{"intermediate_size": 256, "positions": "rope", "parallel_block": false, "init": "normal", "learning_rate": 0.0055, "beta2": 0.95, "max_grad_norm": 1.0, "warmup_steps": 200, "batch_tokens": 32768}
Each number is 200 + 30 x the weight over the matrix's rms, rounded and kept within 0 to 999. Layers, rows and columns count from 0.

# q: layer 2 attention query, 64x96, rms 0.122, rows 17-23, columns 0-95
# k: layer 2 attention key, 64x96, rms 0.131, rows 17-23, columns 0-95
q17,200,216,166,216,192,218,207,181,197,196,200,241,196,209,178,143,199,225,140,223,256,208,175,194,209,209,184,116,199,210,196,192,185,235,181,216,193,260,235,204,177,188,175,201,259,191,186,185,195,167,220,224,195,199,173,183,199,233,256,154,260,233,169,187,187,181,192,190,233,177,196,234,190,191,181,203,151,167,234,159,242,206,216,195,160,198,180,261,149,202,182,208,229,185,217,160
k17,149,253,244,204,152,140,223,185,122,235,225,135,151,212,194,228,137,163,199,226,211,215,245,214,189,246,222,214,172,170,216,188,212,215,185,240,214,175,196,172,278,236,218,139,149,202,258,260,185,207,119,196,225,167,251,192,181,125,190,278,146,196,203,206,214,129,192,258,280,167,122,142,282,186,297,181,258,181,159,203,135,166,224,233,233,282,277,203,160,244,182,184,159,101,190,225
q18,204,199,248,196,215,247,234,166,206,214,218,243,157,185,178,187,171,172,161,247,226,249,265,190,256,158,276,232,239,211,143,227,239,172,188,193,253,230,187,187,240,165,166,154,180,233,223,189,220,171,156,202,212,224,214,186,211,188,210,254,182,186,182,192,203,154,190,196,225,172,139,206,205,191,200,221,218,211,199,156,154,124,235,154,227,214,170,192,197,183,175,243,194,128,201,223
k18,187,153,111,138,200,220,150,210,209,164,201,239,265,174,223,184,237,228,234,216,156,170,195,228,184,254,177,179,231,236,270,205,146,220,194,200,178,248,157,238,114,243,207,206,242,151,170,144,235,196,258,238,176,151,180,200,191,234,212,139,196,236,256,179,218,207,196,200,166,228,263,235,218,255,128,220,139,152,157,201,197,222,175,161,137,148,161,190,180,174,184,194,203,238,202,185
q19,173,178,156,199,198,213,154,230,199,156,183,230,238,214,196,219,222,214,222,146,180,190,238,187,123,203,147,241,234,213,203,152,205,197,172,121,209,211,151,238,170,150,245,185,162,172,189,145,244,215,244,231,151,127,194,157,204,262,182,166,222,267,224,232,159,197,189,146,176,235,259,222,189,249,169,226,181,165,213,221,273,206,208,211,212,149,214,209,208,185,173,135,182,222,188,198
k19,242,206,196,224,180,202,161,164,194,169,187,168,207,157,157,235,177,149,183,274,202,183,162,230,225,174,185,190,180,224,232,141,225,180,216,169,218,195,211,195,259,177,175,197,181,194,208,241,209,227,184,227,207,232,206,242,207,190,248,227,178,184,141,233,251,169,229,212,181,158,204,190,196,175,261,200,212,226,187,186,183,116,215,219,190,203,208,167,142,245,213,203,175,165,172,244
q20,147,200,198,206,250,214,156,220,223,169,258,202,227,194,235,187,238,261,208,189,224,165,163,198,185,194,178,249,233,221,216,192,202,169,156,171,197,209,268,198,124,199,206,244,221,179,159,108,205,213,255,182,215,211,165,238,238,221,187,169,208,211,273,243,209,230,239,221,144,211,234,268,138,214,176,185,193,179,266,248,269,183,160,259,229,146,208,221,147,158,172,211,264,282,177,181
k20,221,219,267,204,177,183,238,230,156,243,192,136,142,155,205,183,171,202,162,214,246,220,224,192,174,196,220,179,204,168,192,256,241,242,237,197,215,225,176,136,259,186,182,204,171,197,234,223,217,215,158,207,209,217,190,180,218,196,236,250,221,187,165,166,189,166,273,220,170,200,133,222,224,169,264,215,205,216,227,203,174,155,224,164,173,284,170,152,235,198,179,161,193,185,222,199
q21,240,185,187,179,231,231,196,201,207,178,163,172,219,250,246,137,193,211,193,165,215,188,197,169,228,222,213,207,236,209,137,197,224,170,230,229,238,193,210,162,216,184,217,208,188,166,192,198,182,221,207,176,207,275,163,199,204,216,210,180,211,217,168,222,205,233,151,231,229,210,231,217,197,183,209,190,184,278,244,217,290,266,211,198,219,219,222,207,220,219,175,210,208,216,220,231
k21,240,207,245,192,204,214,211,161,233,256,219,210,174,210,205,215,183,221,195,190,174,224,249,231,184,187,236,166,211,169,246,194,220,201,186,195,173,162,203,196,239,185,189,185,199,231,198,175,208,199,197,157,200,235,145,229,172,184,249,181,180,228,201,189,213,164,247,218,209,152,157,173,200,167,178,226,217,183,151,262,184,207,184,233,198,245,202,220,200,202,232,206,159,188,205,176
q22,166,206,194,174,267,221,194,190,231,151,203,200,216,232,196,207,214,231,205,195,175,228,167,170,145,163,169,204,171,253,178,147,191,211,201,178,203,179,188,254,188,173,219,211,240,220,154,200,241,140,216,177,210,250,156,193,246,224,266,194,222,171,216,217,204,219,193,240,165,257,245,222,112,188,170,185,194,202,236,274,209,243,188,170,138,145,191,229,207,183,237,189,226,220,206,141
k22,190,200,215,207,190,176,214,217,250,209,138,180,147,206,205,225,137,201,196,215,199,224,210,157,228,250,219,224,148,261,214,233,232,210,258,232,198,154,165,162,236,231,205,273,151,228,215,207,193,263,156,200,233,184,206,229,197,199,189,220,153,168,192,214,225,186,245,179,246,185,163,189,187,194,235,166,184,167,197,177,184,211,185,183,251,267,228,181,210,202,184,204,219,163,217,229
q23,257,181,205,195,155,181,214,175,260,171,211,247,237,224,233,213,204,195,231,206,222,203,213,215,207,175,199,141,199,178,170,223,183,200,229,234,151,217,207,197,161,182,166,203,208,232,204,187,203,169,148,180,153,185,157,200,215,221,208,183,232,152,203,199,206,220,180,214,152,245,176,196,205,190,215,216,248,208,253,137,198,187,170,238,179,187,179,186,200,202,160,169,208,191,192,179
k23,166,147,199,177,182,220,218,171,164,157,220,169,202,191,170,177,178,168,210,195,209,224,251,207,185,178,230,252,207,195,197,204,186,227,147,217,237,188,205,174,206,192,211,182,170,210,201,208,226,208,204,190,211,178,241,191,241,185,185,215,173,175,172,203,180,150,244,180,182,226,199,168,181,226,207,187,153,184,150,200,162,215,196,195,235,217,237,208,204,160,236,224,143,190,218,171